config.yaml
num_hidden_layers: 13
hidden_size: 128
num_attention_heads: 2
num_key_value_heads: 2
head_dim: 64
intermediate_size: 512
vocab_size: 8192
hidden_act: "squared_relu"
norm: "layernorm"
norm_place: "pre"
norm_eps: 1e-05
positions: "rope"
rope_theta: 1020.0
rope_fraction: 0.5
qk_norm: true
attn_scale: 0.179
bias: "none"
tie_word_embeddings: false
parallel_block: false
extras: ["local attention windows", "paired heads", "gated attention", "capped logits"]
init: "uniform"
init_std_qkv: 0.0595
init_std_o: 0.0
init_std_up: 0.0595
init_std_down: 0.0
optimizer: "muon_variant"
learning_rate: 0.00675
lr_mult_o: 3.0
lr_mult_down: 1.5
beta1: 0.9
lr_head: 0.0138
max_grad_norm: 2.0
warmup_steps: 0
schedule: "wsd"
decay_fraction: 0.823
decay_shape: "linear"
final_lr_fraction: 0.0
batch_tokens: 65536
max_seq_len: 2048
doc_mask: true
train_tokens: 194500000
max_steps: 2968
dataset: "wikipedia_en"
Each number is 128 + 24 x the weight over its row's rms, rounded and kept within 0 to 255. Layers, rows and columns count from 0. The size above them is the row's rms in percent of the matrix's.

# layer 5 attention value, 128x128, rms 0.112, rows 0-127, columns 64-95
size [ 96  79  91  91  84  80  87  92  92  78  91  79  82  89  91  84 107  77  87 100  84  85  92  91  96  88  85  90  85  83  86  90  79  93 100  91  95  88  90  93  88  86  89  95  77  96  99  88  91  85  84  93  88  85  94  92  88  88  88  87  84  91  90  85 111 102 101 109 111 109 118 107 110 115 105 108 111 101 120 118 104 112 111 114 119 117 108 113 102 109 109 114 121 114 121 107 104 102 107 114 108 111 121 113 103 117 108 110 118 116  98 101 110 106 102 114 109 117 112  98  97 108 115 111 116 104 109 105]
[[102 124 178 146 140  96 178 129 124 122 116 130 130 122 125 137 144 139  94 155  98 132 112 185 118 167  98 100  78 105 133 108]
 [136 154 131 110 129  93 144 115 106 150 113 166 143 100 181 125 102 153  99 160 118 122 150 139 142 152 122  90 128 129 168 147]
 [124 124 150 148 115 126 117 117 115 142 115 131 123 129 146  60 152  93 130 105 135 105 117  93 106 144 103 137 107 125 106  86]
 [152 147  95  82  96 133 130 143 153 131 174 120  53 161 123 112 100 125 136 145 115 109 157 105  96 132 126 136 126 120 118  86]
 [146 118  98 115 141  93 117 115 135 151 123 119 203 170 121 143 130 124 167  93 159  90 141 177 143 101 117 123 118 111 136 109]
 [128 112 136 151 130  73 150 127 113 125 134 125 150 119 121 106  91 117 191  87 131 135 127 143 142 131 113 129 139 124 148 108]
 [132  72 137 115 178 118  98 131 144 125 139 158 106 141 100 128 169 143 146  95 140 131 138 102 130 172 116 108 113 164 110 119]
 [131 140 150 114 140 110 146 166 135 100 151 119 166 155 127 162 147 158 129 136 105 135  89 145 104 126 153 142 119 135 113 152]
 [122 139  98  95 132 141 159 154 135 105 106  89 129  94 150 114 177 118 127 138 132  80 117 155 128 123 148 104 114 140 124 122]
 [137 145 120 107 158 103 127 129  77 164 121 157 148 109 140 152 149 159 144  90 110 138 141  99 111 124 144 120 115 121 115 143]
 [112 137 131 102 128 127 100 173 128 138 126 104 135  94 157 147 136 120  79  95  76 134  96 133 119 132 130 127 106 148 133  88]
 [142 137 139  96  87  72 119  68 126 143 149 132 125  76 113 143 138 155 127  99 128 113 124 121 129 125 132 119 162 128 116 194]
 [143 113 162 128 130 134 127 133 145 113 145  97 148 135 112 120 160 161 122 196 177 126 121 168 119 112 108 112 121 113 137 113]
 [125 163 127 111 122 146 118 145 148 122 116  79 175  88 139 122 136 174 148 130 160 118 126  77 135 131 135 114 128 135 125 112]
 [111 122  80 135 127 127 136 128 107 108 165 124 115  95 146  87 106 175  99 139 102 153 128  99 148 116 127 105 110 161 110 130]
 [110  95 115 113 145  56 134 146 145 115 125 134 125 157 140 144 106 148 124 126 158 186 107 130 119 119 114 177 109 115 129 125]
 [106 113 127 140  95 104 176 114 107 137 134 120 117 101 154  95 134 134 128 134 113 106 130  99 128 129 166  81 107 139 138 136]
 [102 148  77 132 139  95 139  75 122  92 177 137 175  87 139 153 133 120  95 107 135 118 158 149 152 127 142 142 108 128 119 140]
 [137 147 140 158 147 118 138  93 166  71 135 121 110 118 110 137 115  96  87 144 145 143 140 125 131 159 145 144 148 112 120 114]
 [144  96 102 127 155 129 132 102 112 127 114 105 133 138 134 103 169 152 133 105 136 154 123 105 141 135  98 130 152 111 100 102]
 [ 96 142 138  60 162 115 182 155  99 127 175 145 133 134 151 130 142 132  53 169 118 150 119 108 165 130 136  99 124 121 136 121]
 [122 120 106  85 133 156 119 113 113 174 126 117  80 100  91 186 115 135 117 150 120 136 120 149 137 143 125 143 124 111 133 174]
 [150 148  97 158 123 158 126 157 176 108 112 128 128 154 140 123 126 174 140 157 117 164 151 105 107  79 140 148 126  98 137 112]
 [128 163 125 145  94 121 147 189 163 149 149  99 131 119 108  95 142 161  89 139  94 115  96  84 169 132 159 129 157 133 145 183]
 [ 75  59 130  84  86 176 125 116 148 128 119 130 160 140 112 128 170 113 130 152 123 129 173 153 153 123 109 162 130 149 103 145]
 [103  92 142 123 151 127 138 165 109 187 113 118 111 111 113 108 146 129 112 149 135 108 126 130 155 134 119 135 146 134 101 160]
 [119 127 114 171 119 135 101 135  94 143 117 100 118 136 139 104 115 157 109  86 112 128 107 104 171  89 159 148 150 137 155 172]
 [146 138 115 147 168 132 134 114 175 186 134 132 106 126 104 128 156  97 148  83  81 152  90 132  95 121 129 125 163 131 124  82]
 [121 112 127 125 134 134 102 150 152 127 116 129 131  78 107 109 150  99 114 163 117 152 117 111 154 147 143 159 148 127 125 101]
 [155 128 138 122  91 126 108 206 142 172 128  97 130 117 124  91 154 140 165 154  90 125 102 145 126 142 146 123  74 116 148 126]
 [178 124 145 116 136 135 102 139 115 137 110 136 145 144 110 119 173 121 103 118 140 154 107 120 184 126 133 147  80 156  93 117]
 [148 167 105 174 171 126 133 122 171 147 130  98 103 154 140 155  53 138 140  81 148 109 170 164 134 116 115 114 107 125 140 152]
 [146 116  97 127 134 117 174 134 126  69 155 135 129 117  91  99 131 130 172 138 144 117 152 100 112  78 118 133 134 138 110 182]
 [103  98 116 130 121 176 148 115  74 166 124 143  90 166 127  98  78 122 112 125 113 135 132 139 111 138  97 125  87 151 116 133]
 [134 117 113 120 109 100 114 147 110 149 154 110  91 171 136 133 117 102 130 122 113 163 118 113  99 133 101 151 132 102 129 135]
 [134 103 115 130 133 112  91 113 109  91 146 156  89 142 128 163 129 145 100 180 125 130  88 141  86 116  99 155 157 128 116 111]
 [149 126 131 148 111  64 143 130 129 102 135 140  99 141 142 148  91 133 136 120 141 163 115 102 134 132  93 154 127  99 151 169]
 [151 109 142 130 164 101 169 123  89 136 105 125 137 142 112 136  88  70 133 123 132 145 171 127 124 111 109 126 200  96 133 120]
 [111 151 127  90 111 121 156  84  86 115 118 134 140 197 154 144 100 135  96 113  90 139 117 172  96 148 136 139 102 108 156  90]
 [144 152 139 160 192 105 118 111 127 131 121 101 133 103 137 126 123 147  88  67 124 142 118 130 142 136 147  68 128 126 140  86]
 [130 101 108  99  96 121  92 133 116  81 129 112 122  99 128 126 107 145 115  97 120 121 103 106 161 112 139 143 130 183 110 146]
 [130 135  87 171  99 160  70 125 118 140  81 130 138 152 103 151 127  75 124 102 117 108  78 112 121 151 118 107 118 146 172 159]
 [116  89 118 126 167  98 149  67 139 129 161 131 147 121 100 126 108 125 107 121 151 128 147 158  85 117 138 142 119 145 110  84]
 [107 140 156 106 148 148 128 140 120 191 156 156 116 143 128 128 116 135 125 116 135 133  87 119 136 132  97 146 119 180 117  87]
 [131 168  90 129 115 131 172 115 134 108  71 117 150 106 191 137 157 150 145 146 104 157 116  86 136 131 128 127 126 157 142 128]
 [135 132 100 141 104 152 188 103 116 106 148 127 148 132 138 127 151 133 168  95 139 105 124  89 142 119  89 130 154 118 136 103]
 [155 128 104 118 140  91 122 127  88 145  73 161 113 120 136  69 164 146 134 123 112 156 120  96 151 141 103 134 129 147 137 116]
 [ 85 131 100  96 145 112 105 139 118 155 176 105 170 123 121 139 113 115 159 116 103 134 133  88 125 101  86  95 119 194  92 119]
 [129 118 126 144 134 116 149 148 138 127 132 136 103 146 169 140 147 167 110 147 119 163  93 127 156 162  99 159 146 120 112 133]
 [131 158 135 126  78 107 122 113 148 170  97 141 136 154 135 125 158 142 149 129 141 170  98 150 142 136 107 129 101 113 113 160]
 [139 130 116 125 107  89 108 116  95  78 132 141 145 127 147 157  90 148 138 138 120 139  91 140 130 129 119 107 137 116 159 129]
 [126  92 136  69 157 141 131 150  99 113 107 145 147  78 101 102 112 119  90 105 135 144 156 148 134 147 126 172 144 130 125 128]
 [160 123 155  89 132  93 117 102 140 115 112 144 149 106 100 134  64 171 141  93 117 132 137 156 133 130 123 119 115 121 136 137]
 [144  80 160 150 100 118 106 122 129 100 137 135 166 114 117  98 103 162 124 145 171 113 154 169 110 129 142 108 140 160 117 141]
 [102 128 126 115 120 143 123 125 117 140 118 119 200 124 107 116 145 106  99 147 142 135 111 125 130 123 116 147 115 104 145  92]
 [133 118 139 108 140 141 101  56  96 109 134 154  98 179 147 124 144 117 136 133 160  91 162 105 176  95 178 144 117 111 120 128]
 [123 151 136  97 135  98 139 118 157 152 134 110  96 146 114  97 136 122 139  74 125 128 159 173 104  96 100  95  78  87 122 103]
 [ 68  82 129 113 155 141 111  98 119 107 110 138 147 146 176 134 147 132 162 137 155 141 153 167 129 111 147 174 131 137 154 158]
 [ 99 107 148 152 119 103 133 130 144 151 105 133 119 135 114 146 118 109 125 141 117 156 152 138 121  99 108 124 114 172 111 133]
 [130 115 117 142 111 159 155 130  94  75 145 177 127  96 141 122 155 152 124 160 125 128 145 108 128 104 154 152 120 150 141 155]
 [115 169 130 134 119 118 123  89 139 139  96  91 104  99 150 108 114 159 114 115 123 127 153 159  74 136 114 169 103 147 179 123]
 [122  96 115 119  96 172 116 106 118 135 131 144 102 153 123 117 100 141 151 140 178 131 135 114 130 113 148 120 178  80  99 147]
 [113 153 136 134 155 181 135 105 139 132 138  89 157 146 175 105 138 121  79 162  99 145 125 148 142 132 118 123 140 120 152 144]
 [147 136 131 117 119 130 120 132 147 124 123 124 162 138 113 120 145 130  95 122 104 130 127 168 159  87 189 125 104 138 166 137]
 [163 130 120 112 131 184 108 155 122 102 100 136 142 101 151 122  80 155 135  87 110 101 125 155 120 105 124 146 188 135 106 112]
 [ 81 138 108 108 136 125 120 164 133 102 116 135 127 144 158 129 116 157 105 117 112  70 130 133 160 134 156 158 135 140 115 113]
 [102 130 143 144 153 138  88 149 165 125 165 149 106 140 144  96 141 162 116 178 130 107 110 141 132 136 129 141  93 105 140 189]
 [118 108  99 114 182 124 151  85 128 132 110 122 169 115 113 171 152 146  70 119 122 104  92 136 162 125 114 195 120 113 134 129]
 [105  92 142 132  83 153 154 137  85 135 108 149  78  98 122 120 125 131  98 134  75 147 140 117 158  97 113 156 145 143 129 192]
 [124 123 139 126 118 104  99 109 108 101  94 119 185  91 120 136 119 116  70 121 112 119 113 113 144 123 183 169 147 160  96 108]
 [143 134  84 117 105 168 150 152 155 144  88 141 145 121 150 157 146  94 163 157 149 120 129 113 137 171 177 106 170 117 114 152]
 [113 117 129 103 163 150 133 108 126 170 101 166 139 103 113 107 146 192 163  98 125 106 123 149 124 152 118 138 138 126 111 152]
 [120 130 127 154 106  91 155 133 142 127 156 159 124 170 103  77 126 108 135  95 143 165 103 188  91 159  98 142 115 149 144 141]
 [156 106 108 158 176  91 116 126 121  75 176 105  95 156 101 136 140 154 168 115 126 116 134 114 134 133 103 108 196 147 120 115]
 [109 147 170 146  83 144 137 103 153 111 130 145 107 141 137 132 102 124 101 136 116  82 155 138 146 111 172 111 133 161 156 159]
 [133 158 150 117 149 130 163 101 163 133 120 143 127  96 134 133 132 128 114 113 113 146 132 112 159  96 151 141 134  91 125 124]
 [156 112 113 146 154 150 122 161 166 130 159 135  74 127 130 123  89 122 124 134 140 142 128 118 114  82 111 170 170 101 105 158]
 [128 149 104 135 125 133 100 124 112 137 192 142 101 135  95 162 123 125 115 163  77 148 169 167  94 147 127 131 111 143 125 161]
 [105 149 195 104  93 140 127  87 122 131 112 132 168 143 134 142  90 103 131 175 135 116  73 164 107  80 126 115 189 125 137 119]
 [181 129  97 130 140 145 126 161 140 149 140 117 111 104 113 122 130 124 146 150 117 106 102 141 146 143 149  82 143 150 143 149]
 [144 139 113 110 129 117 111 112 159 110 113 115 103 119 115 168 111  65 113 108 101 101 115 159 111  74 123 124 132 114  81  92]
 [185 159 131 133 101  98 134 124 127 135 156 139 122 121 112 113 157 149 148 140  94 140 138 101 104 109 130 109 135 113  90 107]
 [ 85  99 175  88 109 115 102 116 109 155 103 118 131  88 115 168 140 140 122  84 116 154 156 156 130 100 135 124 109 174 103 138]
 [120 138 150 106 144  96 152 140 111 147 141 143 128 115  86 125 141 143 129 135  83 134 129 137  73 132 114 112  89 145 142 157]
 [125 130 129 153 146 123  74 136 141 122 170 129 136 131  94 128 114 134 155 145 157 136 152 102 133 153 122 160 138 101 149 122]
 [158  78 119 106 160 120 111 172 123 149 123 135 114 150 117 126 128 155 134 127 104 116 121 120 139 168 141 148 141 108  80 122]
 [140  76 130 113 159  89 105 107 120 165 111 128 104  86 155 131 154  90 143 118 139 106 144 136 134 178 142 130 142 128 104 152]
 [124 112 106 146 117 130 101 108 134 103 149 209 121 142 100 181  76 141 158 144 122 142 128 103 145  74 145 157 118 117 105 133]
 [132 131 110 102 203 117 136 116 131 113 128 157 146 129 144 122  97 145  98 158 139 126 131 152 167 103 127 127 164 128 163  80]
 [146 164 103 104 112  88 132 113 109  76 111 118  99 104 103 145  84 136  79 127 122 141 132  87 134 133 122 164 139 152 149 101]
 [144  77 171 130 154 164 117  89 155 101 118 137 113 136 127  74 178 144 123 140 146 155 125 177 125  80 141 120 149  90 101 106]
 [104 123 137 104 133 117 158 125 118 106 135 107 129  97 171 119 113 162 124 159 162 111 130 135 151 125 122 144 117 112 121 132]
 [129 136  83 111 139 136 145 129  86 130 165 141 125 135  82 121 162  96 123 100 145 145 165 131  92 132 127 118 137 122 110 137]
 [111 116 138 132 129  92 130 114  35 141 103 153 118 102 138 151 111 148 128 144 148 134 138  90 122  98  99 113  97 120 126  77]
 [112 157 131 107 123 124  85  99 136 134 114 101 109 132 115 133 107 136 125 148 133 114 116 120  88 126 104 136 149 155 131 112]
 [123 118 125  83 101 146 127 116 101  86 165 161 124 123 113  89 176 139 106 155 141  98 115 146 132 152 153 127 183 108 132 118]
 [159 138 110  98 131 119 121 140 112 165 138 140 120 107 129 141 146 126 110 142 126  84  81 107 150 149 128  96 147 163 156 127]
 [116 130 116 161 100 104 128 115 164  65 160 124 161  89 164 134 139 126 169 164 158 106 150 166 115 152 171 117 129 132 114  85]
 [168 138 139 152 122 127 138 124 163 155 134 146 102 184  94 138 169 136 108 173 136 165 116  98 139 125 182 105 148 135 124 105]
 [138 148 147 151 134 136 151 153 116 132 109 126 143 123 138 142 133 127 132 144 131 118 146 125 120 138 108 118 142 146 123 100]
 [ 97 151 117 115 116 166 161  99 150 152 149 138 153 141  97 138 140 137 182 106 168 124 127 122 167 102 102 145 139 132 127 135]
 [109  72 113  97 113 108 118 120 100 115 165 171 101 117 154 158 118 151 113 167 118 133 143 126 147 104  89 114 112 142 160 112]
 [100 142 100 168 125 159 117 155 153 151 114 115  93  62 111 136 138 127 121 101 175 148 109 102 123 102 129 118 181 140 108 158]
 [108 118 132 131 126 160 114 134 150 133 127 117  99 104  99 115 107  93 148 139 149 139 149 134 140 123 123 158 127 187 135 136]
 [121  72 133 135 130 121 173 140 117 131 139 131 107 130 165  74  92  98 140  92  91 109 133 154 130 151 125 131 123 115 130 105]
 [143 136 167  85 118  95 183 130 135 143 147 119 129 116 131 105 142 143 135 156 133  94 111  93 155 113 109 133 125 134  90 148]
 [101 129 122 162 114 144 102 162 119 130  85 135 121 185 136 105  99 106 147 131 154 138 137 100 102  90 138 132 167  90 129 128]
 [166 123  99 142 100 107 102 120 129 159 120 107 123  90 137 161 118 170 129 104 120 176 133 116 124 164 137  91 111 118 100 153]
 [116 113 170 138  96 116 157 107 108 150 170 119 134 139 134 141  75 156  99 105 132  94 188 137 140  94 112 106 145 114 152 110]
 [111 103 126 120 134  48 108 118 164 157 150 117 112 138 150 148 110 140 107 152 133 147 128 127 128 104 106 162 164  86 127 134]
 [149 130 115 127  99 133 125 166 106 110 150 115 145 122 107 156 113 126 151 139 153 121 114 108 100 127 124 130 140 141 100 128]
 [120 150 112 155 140 151 135 122 124 126  97  96 144 117 105 150 149  95 116 125 120  98 143 160 128 123 141 158 154 127 101 138]
 [158 162  96  90 128 143 132 117 119  83 153  97 137 159 117  69 154 128 129 137 166 130  92  93 173  92  99  81 125 115 135 167]
 [112 111  92  85 134 116 115 157 146 116 133 111 129 126  94 137 136 119 139  96 119  77 109 142 148 122 120 114 139 148 119 113]
 [105 131 122 140 143 166 143 107 103 140 119 129 113 118 128 122 114 160 129 119 175 134 159 115  99 136 146 139 121 134 104 114]
 [154 113 105 130 151 125 119 179 140 147 131 132 144 145 154 120 147 153 112 109 124 103  87 149  97 145 122 129 168 119 146 128]
 [100 124  99 144 143 138 131 136 144  83 167 111 144 109 138 108 194 167 125 162 118 137 108 120 130 118 124 161 118 142 136 109]
 [114 181 113 117 144 103 120 135 119 168 133 128 119 130 146 164  98 126 159 133 104 101 120 158 159 116 128 130 110 114 128 118]
 [144 125  94 104 166 132 100 163 148 117 114 124 115 128 125 127 137 110  93 137 105 154 126 142 136 139  88 121 116 149 125 125]
 [ 92 164 128 151 120 120 100 122 153 122 140 165 159 100 165 110 143 143 129 118 108 148 145 142 154 138  92 107 120 128 111  95]
 [160  92 126 135 113 140 126 130 137 111 132 114 140 147 111 155 125 129 113 118 138 132 157 132 155 140 152 128 135 101 118 115]
 [158 136 122 150 121  80 133 135 174 125 118 115 126 111 128 130 116  85 113 109 139 127 112 123  95 132 125 157 145 101 161  68]
 [144 159 132 150 117 163 109 125 116 125 153 107 108 143 144 139 138 127 167 173 105 130  84  97  93  90  85 109 112  87  98  95]
 [131 104 163 117 148 131 122 139 125 125 161  79 122 159 126 161 125 114 149 119 128 132  78 132  80 124 127 173  84 116 160 116]
 [149 142 167 145 136 116 125 132 135 133 129 163 145 134  62 116 151 120 141 177 118 110 181 178 147 124 141 152 149 144 112 119]
 [117 150 158 119 103 129 156 145 110 134 152 150 114  77  95 147 139 149 146 103  99  98 132 121 173 134 104 127 145 149 128 123]
 [158 124 117  67 138 111 112 116 103 143 117 166 108 160 120 118 113 114 107 138 140 152 143 104  87 102 138 129 103 151 122 147]
 [ 99 119 123 125 179 151 121 150  99 104 152 128 117 123  89 135 102 152  80 111  88  88 109 140 128 102  85 132 139 117 125 142]]